Part of a small language model's weights.
Size: 13 layers, width 128, 2 heads of 64, MLP 512 squared ReLU, vocabulary 8192, 4.66M parameters.
Each number is 200 + 30 x the weight over its row's rms, rounded and kept within 0 to 999. Layers, rows and columns count from 0. The size before them is the row's rms in percent of the matrix's.

# layer 6 attention query, 128x128, rms 0.0952, rows 0-27, columns 0-127
068,213,220,211,216,195,175,236,219,193,217,164,169,207,176,221,197,216,234,190,212,241,197,192,202,184,205,229,158,215,270,253,189,167,210,217,205,213,214,172,189,181,157,211,185,171,201,196,218,248,211,238,219,212,163,160,158,214,221,241,179,204,181,192,213,235,227,146,185,191,158,255,166,201,169,162,207,220,166,177,209,193,250,199,214,226,233,226,203,205,218,225,193,202,199,198,252,221,193,198,256,179,87,149,242,178,209,180,203,228,212,225,211,176,213,145,123,185,232,150,245,146,214,178,115,209,200,204,174
090,204,183,234,213,189,189,218,245,202,102,217,215,171,199,235,199,218,190,170,222,249,160,218,252,202,203,163,216,222,268,248,223,169,183,218,223,194,201,166,156,153,171,203,175,168,139,230,197,250,224,250,215,179,166,174,141,216,232,170,180,219,193,113,224,227,227,196,167,226,219,204,193,213,181,165,180,175,245,194,169,198,197,189,237,230,211,219,212,189,225,215,212,181,236,199,235,225,177,188,192,208,150,205,260,232,186,183,195,185,197,227,276,176,207,173,160,192,180,215,167,206,181,148,222,224,213,206,240
081,210,177,139,174,209,211,193,223,220,194,214,227,200,209,221,225,230,154,221,188,218,250,187,233,223,232,165,209,171,172,178,196,234,152,178,208,247,206,173,250,182,198,198,167,194,187,146,263,130,134,160,170,175,235,175,285,227,139,156,198,222,224,238,194,243,207,195,213,167,189,164,244,224,211,249,216,228,194,212,222,149,217,216,204,190,190,145,193,218,162,171,200,195,197,243,205,197,209,226,154,198,229,172,217,175,200,227,226,181,228,147,165,232,222,186,212,152,185,162,230,199,174,204,209,174,203,218,147
094,190,197,152,196,239,206,243,196,212,202,220,255,238,210,202,182,203,211,175,184,216,259,235,160,216,170,202,201,186,200,191,195,233,197,208,218,243,184,207,259,231,184,192,186,172,201,192,213,167,170,155,149,170,199,172,269,250,157,174,196,235,220,192,210,240,233,130,163,197,158,186,239,250,225,219,221,207,191,194,214,167,245,211,211,177,259,194,218,225,163,224,199,174,210,141,239,156,211,243,202,190,215,162,164,187,209,215,167,147,210,172,121,193,248,215,134,193,180,160,234,226,218,212,230,209,160,199,193
112,175,164,138,223,176,144,210,160,221,211,145,206,219,175,145,214,192,223,228,187,180,202,231,210,228,131,190,137,188,150,179,176,160,188,196,210,191,218,237,234,242,253,172,193,191,224,202,228,198,184,135,211,186,175,220,256,215,185,225,214,236,286,253,219,186,140,181,202,205,162,188,222,209,218,213,240,234,178,202,195,210,229,207,211,199,225,215,229,244,211,189,221,150,207,158,191,165,211,204,211,149,188,163,203,180,275,230,214,216,199,199,181,168,218,189,188,247,247,145,192,219,225,186,227,220,206,203,171
101,231,167,255,225,196,158,199,201,237,167,210,214,213,182,183,198,152,200,208,231,218,196,176,208,175,150,184,198,192,201,190,189,164,232,191,211,193,158,195,218,202,210,179,203,176,160,210,188,192,193,280,257,307,173,178,193,224,245,267,170,195,197,225,196,243,176,187,202,209,182,228,160,183,205,202,228,228,181,176,165,197,190,144,185,194,150,251,187,230,168,261,188,191,145,204,234,172,248,219,239,249,212,228,213,176,207,211,191,199,158,254,230,209,170,199,205,220,199,164,129,203,198,201,189,266,221,164,216
107,137,231,168,173,180,198,256,231,199,193,249,194,182,171,204,225,158,192,198,137,193,177,172,181,226,197,229,209,201,93,230,176,211,221,204,156,200,166,220,191,180,194,210,196,208,193,244,203,265,202,144,209,168,206,214,212,198,150,206,217,186,249,221,172,229,194,231,240,229,175,181,240,183,196,161,187,214,223,199,191,213,178,249,169,245,180,200,228,143,199,174,266,175,193,195,198,195,198,222,198,150,191,166,203,193,216,176,237,237,188,179,272,213,153,172,193,263,190,177,245,144,228,221,233,193,199,175,204
115,149,252,203,161,208,209,213,192,199,172,176,156,213,205,248,166,256,185,183,237,217,191,197,206,226,251,224,226,183,249,208,227,242,222,220,173,186,187,177,162,205,142,209,248,269,227,220,161,179,220,204,224,158,218,252,172,157,233,204,210,193,162,207,175,136,186,221,250,207,185,166,173,201,196,182,173,199,214,180,172,190,206,196,220,198,204,164,202,224,205,162,214,251,225,262,219,244,184,204,221,202,174,191,202,229,157,193,201,210,182,167,241,183,171,187,253,154,185,230,236,118,183,159,207,163,186,164,259
133,194,218,204,141,173,222,245,207,181,177,243,194,202,140,231,231,209,204,202,227,219,198,208,188,207,207,155,206,204,173,228,224,270,210,221,168,177,161,192,213,137,193,209,161,182,245,195,172,175,248,163,273,210,226,156,146,179,191,217,221,207,227,180,196,193,172,224,254,228,176,196,154,180,179,199,193,212,222,206,207,284,153,199,161,168,191,193,208,177,214,191,222,210,200,143,228,247,195,238,229,167,188,142,229,185,200,189,182,212,215,215,224,227,131,164,252,206,216,229,226,163,228,211,159,230,155,156,205
120,142,107,177,152,170,183,259,175,169,192,187,220,165,165,193,222,201,181,266,190,235,193,202,219,214,239,231,178,196,136,184,160,210,201,223,164,175,162,241,209,158,217,198,201,230,252,199,227,164,270,217,198,194,240,243,178,207,197,194,190,266,240,214,193,170,221,205,246,238,177,210,166,196,170,161,167,209,199,205,222,235,184,144,190,183,201,205,188,229,224,176,189,204,254,193,167,216,192,192,186,209,220,200,240,206,177,181,227,183,184,198,179,256,170,172,209,208,245,206,233,192,265,155,210,239,154,187,201
127,199,213,170,167,301,292,117,178,180,221,169,212,207,221,164,190,182,216,185,184,196,212,234,209,219,183,250,208,178,182,202,210,200,191,183,273,215,201,169,220,184,206,142,210,188,204,146,197,228,178,140,183,177,207,211,243,215,168,193,158,206,182,215,239,161,146,168,210,229,223,187,200,186,181,219,217,239,157,186,217,197,230,184,260,162,212,236,216,187,215,186,184,186,272,192,218,247,234,190,149,219,244,247,206,198,198,179,187,145,158,208,195,192,170,186,197,173,228,182,217,224,236,206,205,227,226,198,211
124,169,226,173,255,275,78,189,212,230,245,159,197,185,236,192,217,160,191,179,235,198,260,199,227,197,181,229,207,196,143,198,236,162,228,186,213,212,188,167,176,214,219,180,176,189,171,146,239,178,169,256,219,193,174,236,176,214,194,172,184,155,129,189,229,194,229,172,202,229,187,230,215,250,201,173,201,188,231,205,206,192,221,203,199,218,197,189,212,181,176,214,226,188,215,220,167,261,270,202,205,180,198,179,179,180,236,166,230,212,171,195,218,211,254,184,151,198,188,183,211,208,246,232,198,211,215,190,146
124,230,231,185,290,245,240,206,136,210,187,271,235,175,221,195,207,142,216,211,204,188,223,210,220,177,191,166,234,137,196,193,257,191,227,229,251,160,222,228,188,179,195,200,219,208,173,192,147,191,190,206,208,146,230,188,210,164,185,186,230,237,152,178,210,232,179,202,192,216,197,232,172,226,197,180,153,193,187,143,211,242,170,243,164,177,207,248,204,222,255,164,198,198,200,204,200,210,248,183,249,214,148,186,149,178,241,206,185,189,187,173,203,171,227,248,220,215,205,219,126,176,179,187,201,208,170,181,178
108,253,232,184,204,170,178,202,197,145,238,289,164,202,209,173,155,203,201,243,190,186,186,173,256,220,179,197,202,163,173,175,219,219,188,178,203,238,223,197,223,202,249,223,162,195,193,178,212,185,207,203,267,215,184,196,174,224,212,180,192,169,224,184,209,123,206,212,155,196,179,241,212,204,240,218,198,201,184,196,201,214,161,145,279,191,196,123,215,196,252,249,150,131,208,155,203,203,228,179,199,239,210,247,185,199,222,222,236,199,185,149,178,190,194,210,165,200,163,195,220,172,217,165,264,205,221,217,210
120,196,195,245,211,188,224,177,204,167,293,183,175,137,222,147,171,206,174,188,222,177,236,282,236,265,129,190,224,189,220,207,250,142,266,216,144,187,213,167,175,207,192,220,210,206,172,204,201,201,174,182,202,222,206,216,242,188,197,230,219,175,195,183,225,229,246,208,208,144,198,190,209,191,195,216,180,215,227,228,200,221,168,224,196,189,164,234,203,248,125,178,207,222,188,193,233,201,193,206,177,190,183,167,209,220,149,168,228,181,161,196,152,168,227,176,243,170,173,187,168,200,212,189,199,213,159,256,228
113,175,245,238,187,165,205,160,195,172,165,171,185,216,212,219,178,199,170,220,215,208,182,164,161,187,169,181,214,173,201,222,217,225,169,211,164,254,155,136,171,151,204,217,179,174,241,193,204,133,241,234,191,186,208,204,187,179,228,207,252,261,291,222,220,233,147,221,191,163,188,194,258,180,206,251,186,215,208,177,236,220,220,196,169,225,174,188,188,231,176,151,204,166,190,197,233,207,248,246,189,173,200,161,263,199,244,234,216,230,200,213,162,223,168,231,204,212,216,204,201,190,242,152,201,154,200,156,225
085,230,151,165,220,199,214,160,171,219,253,163,166,208,254,133,203,232,223,221,162,178,203,211,201,196,212,181,167,182,175,158,175,183,208,176,182,199,237,198,258,195,215,131,208,233,260,199,228,138,157,139,214,226,199,185,252,208,171,252,208,243,238,274,191,235,213,175,204,174,199,192,174,185,215,252,232,213,170,227,222,185,212,250,219,151,217,226,242,233,220,210,180,246,214,190,199,182,167,206,170,187,244,173,144,176,240,199,208,177,185,200,171,183,201,200,211,194,209,139,232,215,207,223,182,197,217,181,162
073,219,247,154,209,203,199,213,169,204,211,228,180,206,200,193,194,249,205,229,162,208,217,237,163,177,157,170,191,191,175,223,174,253,212,182,223,212,204,167,255,211,170,183,184,240,233,180,243,134,196,176,242,176,224,178,238,212,153,244,223,208,286,233,198,283,187,193,140,195,162,181,218,245,207,200,196,197,210,139,203,231,222,241,218,181,252,216,236,209,192,188,163,159,167,196,187,228,171,244,213,194,181,226,208,214,229,206,204,219,193,170,170,191,200,163,120,170,175,172,252,207,168,201,195,218,151,223,216
085,164,221,238,222,204,176,184,244,197,203,236,244,215,203,258,177,178,198,191,245,191,196,157,176,188,217,239,222,151,217,220,181,204,220,228,181,217,217,199,172,178,200,198,239,155,181,229,169,222,223,220,191,137,230,217,150,174,254,198,225,194,155,160,230,160,238,273,198,195,244,216,187,181,182,149,169,155,236,219,160,204,189,217,205,183,149,203,193,186,198,158,148,232,214,134,214,232,166,207,183,158,222,231,186,206,179,211,200,209,187,238,292,176,184,244,171,235,192,249,173,210,218,188,225,162,224,191,234
092,179,191,169,185,128,157,179,161,220,252,236,232,212,201,185,172,179,208,240,146,195,228,170,214,224,197,223,175,167,148,172,164,188,224,239,209,218,187,195,230,233,250,169,175,225,172,245,202,196,188,170,191,226,184,257,260,203,149,245,215,192,263,238,208,184,158,237,233,193,220,191,215,161,220,201,253,234,213,191,199,250,235,224,218,195,210,163,212,162,187,191,189,187,215,176,217,185,227,147,220,117,212,166,134,211,231,204,217,172,198,159,211,193,214,211,196,212,225,165,243,178,221,183,229,187,179,175,147
090,163,181,178,166,205,217,177,243,198,226,232,172,223,232,229,210,215,209,173,211,196,216,178,215,225,241,193,234,134,212,201,217,230,149,162,209,207,190,196,240,192,186,211,227,218,233,246,195,175,213,163,239,181,265,172,208,203,160,203,203,168,213,203,193,167,167,240,247,202,185,207,192,184,179,223,148,222,232,143,190,201,199,256,216,234,164,162,183,123,231,142,228,223,235,298,213,209,184,191,232,161,211,194,244,227,145,166,170,219,230,157,210,178,155,215,237,205,159,221,223,189,197,195,189,173,196,225,148
110,193,226,133,192,230,177,200,144,242,226,148,164,184,199,174,200,221,222,186,217,210,251,219,233,174,195,187,223,197,189,190,227,219,168,144,176,214,188,168,251,237,212,139,165,194,168,215,178,148,225,117,249,175,195,236,264,218,203,242,201,213,222,269,246,199,153,174,187,179,161,187,198,224,229,202,174,235,147,175,191,234,255,228,243,216,227,181,214,196,167,195,231,170,219,205,236,141,224,214,197,188,172,177,214,181,205,201,220,162,208,173,190,177,195,205,233,203,216,188,200,212,215,196,259,197,194,226,139
130,206,162,254,195,164,153,218,208,198,217,215,239,184,189,186,212,170,227,251,189,165,160,147,166,201,249,178,148,201,201,221,207,238,228,217,146,209,157,201,145,157,237,218,212,210,201,236,197,223,213,246,223,212,248,215,174,158,229,237,214,207,247,214,158,185,228,228,202,197,174,242,130,198,112,160,169,203,184,202,177,231,143,205,174,231,176,194,186,215,194,182,172,227,178,203,160,206,165,200,260,188,182,194,217,203,194,216,222,211,206,257,199,208,149,176,221,224,233,236,145,173,212,183,204,223,178,190,258
125,231,197,223,233,228,221,143,196,206,199,144,199,188,186,198,200,135,209,182,218,209,212,219,211,170,174,229,224,236,236,216,213,154,217,187,251,233,232,217,183,195,200,199,203,189,190,133,213,213,152,199,147,235,181,192,210,239,200,161,182,186,183,169,216,165,165,187,151,202,246,154,166,217,241,154,229,200,194,263,274,166,230,165,168,183,234,237,143,205,170,214,200,161,212,210,239,240,228,216,162,217,217,199,191,160,180,244,202,218,183,194,168,163,235,221,151,189,249,174,246,257,191,197,178,257,203,220,197
131,210,189,295,160,179,216,221,226,245,195,222,250,186,204,208,239,167,219,223,184,227,187,196,196,170,224,186,218,206,217,167,239,173,244,212,269,200,222,193,194,146,217,180,190,174,190,214,197,207,155,243,196,270,185,204,180,255,245,177,184,199,172,118,173,188,169,201,194,203,233,236,175,191,177,180,185,124,202,180,222,211,195,162,152,159,154,224,173,222,255,182,167,165,217,168,204,200,214,186,229,200,216,222,229,216,157,244,181,216,193,199,180,243,194,207,189,223,245,167,203,246,235,182,214,215,134,181,189
117,199,209,241,232,229,215,134,243,225,210,188,140,234,215,220,212,174,203,194,190,172,222,178,201,210,221,217,232,202,286,206,185,233,230,210,201,178,232,163,182,202,155,248,189,219,178,199,213,228,262,229,169,183,251,185,176,179,188,174,210,165,153,152,209,202,181,214,239,166,243,139,208,184,164,204,194,177,189,186,225,188,200,192,163,140,227,236,233,166,223,160,146,242,198,166,140,203,185,232,170,209,182,172,193,274,194,180,200,233,231,187,261,165,186,193,226,231,185,211,191,221,169,235,207,193,173,147,171
125,204,156,213,236,180,115,159,209,239,183,152,229,195,186,180,186,134,165,224,223,216,232,220,177,211,160,188,171,173,179,222,163,237,204,199,184,161,185,163,215,153,235,221,235,167,223,230,180,297,211,235,183,240,188,146,191,199,153,189,197,229,201,173,197,264,245,193,216,233,194,232,246,227,202,202,159,171,251,210,184,175,184,209,165,187,159,204,225,203,222,191,246,192,173,168,199,222,212,235,175,195,203,177,189,204,213,212,207,208,206,214,264,229,216,217,122,244,220,225,213,200,215,240,175,202,162,213,172
127,210,132,210,233,161,196,220,200,164,191,207,231,214,213,224,241,155,195,146,198,199,178,197,196,168,228,197,172,149,179,217,200,208,221,174,159,238,194,204,205,194,200,249,172,195,238,220,178,188,247,203,187,193,218,163,147,226,145,155,223,201,228,186,199,229,209,222,224,163,174,226,213,193,157,185,160,211,234,222,206,244,181,201,214,182,226,199,233,197,163,183,236,218,151,190,226,156,182,209,200,134,126,224,254,184,253,192,225,227,230,223,226,235,182,239,246,253,143,232,204,160,191,249,162,179,143,239,206
# layer 6 attention key, 128x128, rms 0.0938, rows 0-26, columns 0-127
104,196,186,198,204,174,224,215,218,198,185,176,208,234,210,186,191,226,187,192,248,165,137,218,183,172,193,166,221,249,207,187,205,188,201,229,172,217,223,204,185,195,221,105,203,157,198,167,164,191,224,224,247,206,188,216,151,201,170,208,268,187,161,198,210,192,188,211,163,206,250,179,202,236,197,211,216,242,192,239,286,198,172,178,205,201,212,205,237,184,151,206,282,173,211,180,239,258,168,199,207,240,248,233,180,247,140,154,219,226,184,205,206,209,182,207,229,208,192,218,171,176,200,187,156,196,135,131,231
086,233,214,165,241,176,258,222,191,188,222,194,222,184,150,191,156,167,152,187,180,180,224,209,139,192,229,218,200,227,191,177,200,226,238,206,161,194,212,250,174,213,195,118,215,166,204,199,208,136,230,196,199,228,222,172,190,239,180,221,230,223,157,182,190,217,214,220,182,204,255,212,205,177,192,197,199,255,213,235,256,199,156,201,185,260,221,191,163,157,167,130,230,218,166,203,161,216,225,156,242,193,283,210,201,221,201,208,177,206,201,188,190,196,196,178,227,184,189,259,200,238,170,197,169,178,157,146,245
087,139,281,189,176,220,185,223,192,164,245,199,212,212,181,200,131,210,264,180,282,216,196,204,207,189,217,207,160,192,173,203,245,202,202,208,253,222,159,213,172,191,134,205,187,232,211,207,162,237,224,207,190,193,177,187,193,230,216,198,207,211,193,227,204,190,201,220,220,212,142,212,169,215,153,195,181,237,115,154,174,212,234,249,192,168,177,197,220,220,232,252,182,190,208,219,237,221,167,170,194,167,183,197,212,163,234,189,197,155,219,217,204,175,188,250,197,197,206,165,184,179,209,185,239,226,274,264,231
092,160,222,252,152,207,183,183,210,189,240,165,173,193,229,182,171,261,211,195,230,251,149,175,233,201,226,226,229,242,257,196,205,177,178,202,180,215,185,241,181,214,210,148,198,182,211,175,182,230,184,215,202,160,163,221,155,195,211,189,140,171,174,234,218,178,168,185,209,211,192,219,187,226,198,249,189,220,170,185,168,214,219,208,195,153,163,213,182,243,196,243,168,168,249,234,226,224,162,192,151,266,197,219,174,181,172,194,226,216,139,149,227,264,185,246,181,196,218,204,185,142,159,175,227,228,247,238,175
095,211,246,248,131,226,217,211,221,129,162,198,185,179,230,165,215,225,196,186,200,248,183,181,161,195,200,233,177,196,214,174,223,214,218,189,232,148,165,186,177,227,179,210,161,202,180,235,196,240,168,211,174,215,238,161,166,181,226,179,214,212,193,231,186,188,172,181,156,171,206,255,283,194,184,184,224,135,159,231,218,177,184,196,224,165,212,236,210,185,191,260,132,244,213,202,223,190,196,212,190,221,178,192,210,187,191,255,262,186,181,222,129,242,174,222,190,214,189,160,193,250,217,233,204,238,246,184,208
106,212,193,243,179,181,165,290,259,208,156,194,210,216,243,234,236,237,181,209,189,157,252,172,207,181,190,210,147,179,240,208,149,198,181,203,222,133,202,147,243,191,235,225,185,184,218,195,176,212,175,215,173,191,188,191,218,224,207,217,202,223,184,175,208,180,248,233,246,212,217,167,193,213,232,213,187,106,244,211,212,167,210,171,180,178,219,192,214,226,222,207,169,207,131,163,190,188,252,155,135,195,213,192,205,219,211,195,197,230,197,173,230,229,235,144,156,210,176,235,208,230,212,235,189,186,152,165,204
096,170,122,106,207,163,205,112,153,155,186,136,202,200,199,205,201,209,238,181,164,201,167,251,157,204,217,253,175,229,213,229,213,205,193,208,236,193,219,249,175,259,205,183,205,177,192,183,214,216,212,182,169,198,270,189,175,234,182,234,241,209,221,165,247,258,154,202,214,220,212,187,236,218,183,225,243,177,204,235,157,186,210,194,189,176,203,258,201,189,181,205,154,200,229,179,207,161,207,208,249,180,223,232,188,221,130,205,202,211,229,211,181,201,203,218,159,218,227,173,185,212,217,181,190,222,215,188,186
093,230,242,162,207,194,211,209,264,206,294,202,215,210,166,200,143,185,206,185,224,182,204,174,171,214,203,194,270,162,224,204,179,209,192,196,154,212,218,221,202,206,162,243,180,221,243,205,181,168,216,207,219,177,169,273,214,156,174,154,233,198,189,202,214,140,236,145,193,150,231,234,195,225,185,219,206,215,151,162,158,200,208,189,238,234,127,192,193,183,187,214,245,224,237,207,159,210,173,209,176,205,188,235,179,228,215,195,182,195,182,149,256,184,199,232,182,248,167,205,203,140,214,171,239,183,217,233,219
122,194,146,187,208,190,194,149,136,156,158,211,185,211,207,205,217,167,199,170,238,202,218,218,204,194,200,170,248,137,163,226,215,185,222,210,177,222,182,207,188,202,191,202,214,187,214,208,208,207,218,167,185,204,207,183,190,241,207,273,198,189,162,244,249,230,273,168,242,221,183,171,193,161,184,176,199,151,224,244,173,206,201,208,178,152,245,208,120,158,197,177,178,213,243,209,209,175,200,190,220,192,197,194,211,182,178,219,204,179,255,236,274,194,224,198,203,211,246,251,209,250,179,271,142,248,184,164,210
089,182,221,173,192,254,182,176,230,187,153,142,212,166,189,199,215,204,200,124,245,201,243,230,138,208,236,219,183,226,207,239,190,187,237,224,216,227,145,236,218,154,185,198,219,212,230,198,233,149,228,209,208,226,177,203,211,184,216,188,178,193,206,204,150,201,207,220,224,123,213,242,178,256,216,194,182,170,173,240,173,259,209,217,191,151,190,221,182,193,203,212,206,217,186,208,195,176,200,213,256,151,232,183,178,117,214,236,172,173,221,201,164,254,141,201,227,229,223,192,217,192,248,199,196,230,195,150,158
112,202,193,191,230,268,270,172,169,194,256,237,142,200,155,196,205,243,199,195,229,191,225,244,227,204,184,216,225,264,197,191,211,243,223,230,163,248,167,178,212,187,197,216,233,174,168,152,157,170,208,188,233,172,219,185,126,165,176,205,193,156,204,209,187,160,185,200,190,216,187,215,150,175,188,188,230,212,178,250,198,179,144,234,212,202,233,244,165,199,232,196,203,180,242,207,149,217,224,236,229,155,201,173,198,174,158,232,197,190,188,187,197,135,237,141,221,211,201,190,200,192,224,162,245,250,192,206,236
093,189,236,178,232,222,170,258,172,137,190,189,180,194,183,145,135,171,187,179,168,220,198,193,204,206,214,180,175,214,244,194,247,193,256,218,174,189,215,209,146,193,180,229,188,188,219,222,192,173,256,212,216,198,202,205,140,187,205,194,245,247,264,233,205,198,188,211,207,232,236,209,237,197,214,227,191,232,206,198,227,164,95,196,228,236,156,156,192,170,217,206,210,191,197,152,193,273,187,194,239,163,175,202,205,252,243,193,224,203,203,218,203,184,200,184,205,175,215,171,215,175,159,219,170,129,258,210,220
117,193,208,191,211,210,190,165,245,194,229,221,199,189,230,186,193,152,208,160,197,199,228,167,233,200,223,205,228,216,272,154,180,195,254,133,192,223,221,246,153,217,174,164,228,178,188,180,214,193,250,192,239,165,163,188,218,216,202,241,189,219,154,237,241,158,203,186,159,205,213,235,191,194,179,253,156,217,157,183,155,177,186,233,193,202,196,220,147,226,219,237,173,200,262,265,183,194,184,191,202,185,181,208,172,218,199,185,166,261,159,168,251,147,185,224,211,190,240,201,213,151,189,157,258,191,212,227,149
111,221,203,197,207,222,226,247,257,175,233,310,171,197,180,186,219,177,188,238,151,179,236,154,242,195,197,143,190,152,189,159,220,195,204,161,216,214,199,203,195,179,191,269,190,221,218,175,206,216,203,237,231,166,207,202,233,151,193,169,201,177,226,219,181,174,157,216,163,156,132,216,224,209,191,228,193,245,167,213,215,223,176,189,231,174,177,153,215,233,223,208,193,197,232,194,235,254,197,225,223,198,193,185,200,208,209,244,231,139,193,206,212,240,133,149,207,210,162,196,184,194,241,177,179,143,171,212,223
137,193,165,223,220,156,207,189,226,182,175,229,186,206,217,187,131,158,170,213,185,226,226,218,229,262,239,146,169,192,251,208,200,202,225,172,151,205,182,243,220,258,229,169,188,209,205,208,187,182,176,177,210,247,223,194,252,131,188,195,233,258,180,142,193,189,188,148,212,202,253,239,206,228,196,167,139,173,191,208,243,200,212,209,207,233,178,198,185,186,170,224,161,189,196,224,179,187,218,204,195,169,232,225,236,200,195,187,230,126,231,224,163,191,199,200,218,194,258,163,234,207,232,169,217,211,115,172,217
119,189,208,312,234,179,228,205,164,214,164,173,220,186,161,228,170,168,199,213,203,178,170,193,194,209,230,236,191,199,185,188,200,217,220,209,205,201,221,143,180,154,200,219,121,196,260,167,226,146,223,229,193,202,185,173,208,274,195,215,183,199,263,257,178,251,205,249,185,155,218,191,201,215,170,210,191,206,226,167,215,201,214,211,204,211,180,223,179,209,164,193,224,176,221,176,198,177,183,210,210,165,250,164,226,226,215,175,228,237,231,197,226,194,192,182,219,168,102,213,179,250,195,137,189,205,162,199,168
079,227,214,206,162,204,213,180,183,208,198,208,258,261,181,162,196,212,179,214,214,231,225,195,263,267,196,185,193,232,258,215,227,244,229,255,211,176,210,214,156,190,183,181,149,184,188,210,184,183,184,201,158,164,160,199,251,220,241,179,144,187,231,182,240,212,217,187,216,204,160,237,210,196,167,230,190,216,160,172,169,193,194,199,179,233,175,208,131,202,204,213,158,165,213,211,182,228,216,171,126,175,132,177,210,241,248,230,180,211,188,199,211,188,153,211,233,224,143,239,213,175,212,144,227,212,246,224,166
091,183,184,269,187,214,196,162,267,255,168,166,189,218,204,172,216,251,158,168,244,201,172,165,264,229,197,198,224,204,158,205,199,163,158,198,186,165,210,192,163,183,197,166,191,132,206,164,158,194,257,221,142,223,209,158,197,235,212,196,211,239,187,217,220,232,245,218,209,146,203,200,163,176,199,227,220,242,190,218,226,214,204,185,203,190,174,193,161,174,211,191,235,187,169,230,190,171,232,170,153,245,227,179,161,213,189,164,214,262,229,236,231,208,155,231,235,250,231,226,154,173,195,161,223,205,196,203,218
088,262,250,223,150,170,239,213,186,177,242,205,202,172,225,182,164,159,183,263,224,108,183,233,214,167,176,184,234,235,178,169,161,194,239,206,161,234,232,231,254,212,222,158,164,213,180,187,189,200,210,208,252,186,181,213,197,159,156,226,232,143,207,212,158,211,182,165,189,234,222,144,170,207,222,160,206,234,207,205,224,196,164,236,223,234,203,180,202,168,196,189,240,162,157,249,212,241,217,198,244,229,241,212,241,175,199,166,205,217,186,186,230,180,219,174,210,219,173,214,219,197,204,224,178,172,152,165,168
093,169,231,235,170,240,227,253,243,227,228,247,187,200,196,160,221,220,199,172,217,191,218,200,188,222,193,216,199,192,207,182,239,140,153,147,203,209,161,221,172,175,226,266,207,205,120,180,205,276,180,170,215,196,232,233,193,180,188,203,180,208,227,233,201,193,208,170,203,184,164,208,216,179,214,194,174,198,163,294,186,205,224,169,192,192,191,205,146,243,214,254,154,175,199,190,173,163,152,240,199,200,151,191,170,170,207,240,206,185,175,194,184,223,163,188,189,186,277,147,183,195,226,167,213,168,240,214,222
077,192,250,135,169,247,198,234,185,231,189,165,200,188,204,198,211,206,197,176,198,176,172,184,179,192,205,168,180,187,149,255,191,159,272,178,168,220,191,208,161,176,226,145,188,195,180,175,220,207,200,184,274,195,231,233,216,194,189,208,195,181,278,222,191,187,196,192,203,173,205,203,205,209,193,136,187,215,187,253,203,224,202,208,226,274,162,181,179,170,176,226,212,135,191,194,259,132,175,216,206,185,203,144,224,212,221,192,175,236,179,293,222,154,178,193,210,157,249,207,167,176,238,194,195,186,203,208,200
101,187,214,243,238,198,247,208,283,198,186,191,227,191,234,197,193,174,199,221,175,246,137,201,141,233,229,192,166,233,225,189,142,216,177,212,271,204,183,201,160,217,195,218,205,187,206,271,181,193,217,268,158,185,207,174,205,218,260,216,198,208,216,116,233,158,181,200,150,206,193,191,220,204,168,233,146,218,187,158,225,241,192,187,143,192,204,214,192,252,219,193,178,158,192,231,164,194,168,195,175,201,203,189,206,206,184,222,199,216,191,178,191,169,190,258,200,205,220,189,219,178,214,173,254,178,237,259,169
092,237,214,166,177,210,144,187,178,174,149,148,223,182,177,163,237,229,206,152,199,165,243,175,230,167,200,130,202,213,205,195,189,163,207,230,187,216,180,218,170,155,201,264,217,209,199,191,194,180,221,223,188,191,263,221,206,202,235,243,177,169,251,269,208,153,194,207,224,210,192,242,203,169,236,208,204,157,226,260,210,221,170,228,195,213,211,212,188,182,214,117,152,221,248,190,208,194,206,209,216,176,167,194,164,205,162,202,231,204,241,239,193,182,199,156,225,231,265,196,234,199,221,231,218,257,155,189,213
100,217,245,247,203,241,220,236,210,198,198,208,213,216,180,247,197,213,177,209,217,219,191,187,241,225,174,225,240,203,203,130,229,209,186,194,190,197,201,124,178,187,179,253,235,182,201,184,251,218,198,217,239,195,184,222,189,199,188,137,183,187,134,196,200,173,243,228,135,171,168,220,232,183,171,200,249,253,236,175,208,190,153,152,233,183,208,215,182,191,192,219,210,196,150,216,155,238,159,246,139,243,207,181,159,172,208,225,184,220,169,155,153,228,204,197,192,176,125,238,191,222,161,175,232,207,204,218,231
116,200,243,257,187,232,289,261,214,199,242,232,227,182,141,229,233,238,200,199,254,183,266,215,183,117,190,193,221,220,190,211,202,197,191,215,166,197,225,156,196,180,216,208,221,169,180,146,202,207,186,155,238,196,178,183,156,197,183,173,139,199,158,163,156,161,222,232,205,223,201,212,173,172,222,181,252,184,211,257,205,197,191,199,200,175,229,193,180,200,202,191,156,235,228,195,184,247,230,214,203,203,204,144,192,161,179,164,205,226,207,157,219,224,188,156,149,215,211,248,242,184,155,214,186,208,206,175,209
123,213,189,189,199,149,208,192,199,238,212,191,206,215,190,169,182,227,213,202,191,150,245,227,246,219,202,229,244,193,224,222,198,210,231,234,128,222,180,221,221,177,227,201,242,207,217,129,253,196,223,188,231,211,254,216,136,188,214,189,169,160,163,151,192,143,245,164,190,241,223,205,139,187,187,167,198,206,204,188,202,177,188,178,180,190,198,187,168,239,199,175,181,199,207,193,167,168,214,203,196,208,159,185,224,231,109,189,183,243,232,150,195,206,236,199,203,216,222,203,265,242,245,178,186,284,157,180,196
114,139,168,145,159,152,162,140,192,225,157,202,209,204,157,203,222,194,187,161,193,196,210,223,183,194,231,170,165,207,152,202,209,183,184,188,249,147,169,215,199,211,184,218,226,216,208,199,164,164,232,208,186,180,219,202,225,253,202,189,181,204,209,283,196,277,184,257,258,244,157,197,182,212,223,161,185,174,200,229,195,205,229,224,235,172,210,167,213,158,216,212,192,188,264,184,217,214,229,175,222,213,174,218,261,191,172,168,191,215,172,248,214,260,218,210,164,256,192,221,194,223,240,178,156,201,174,187,164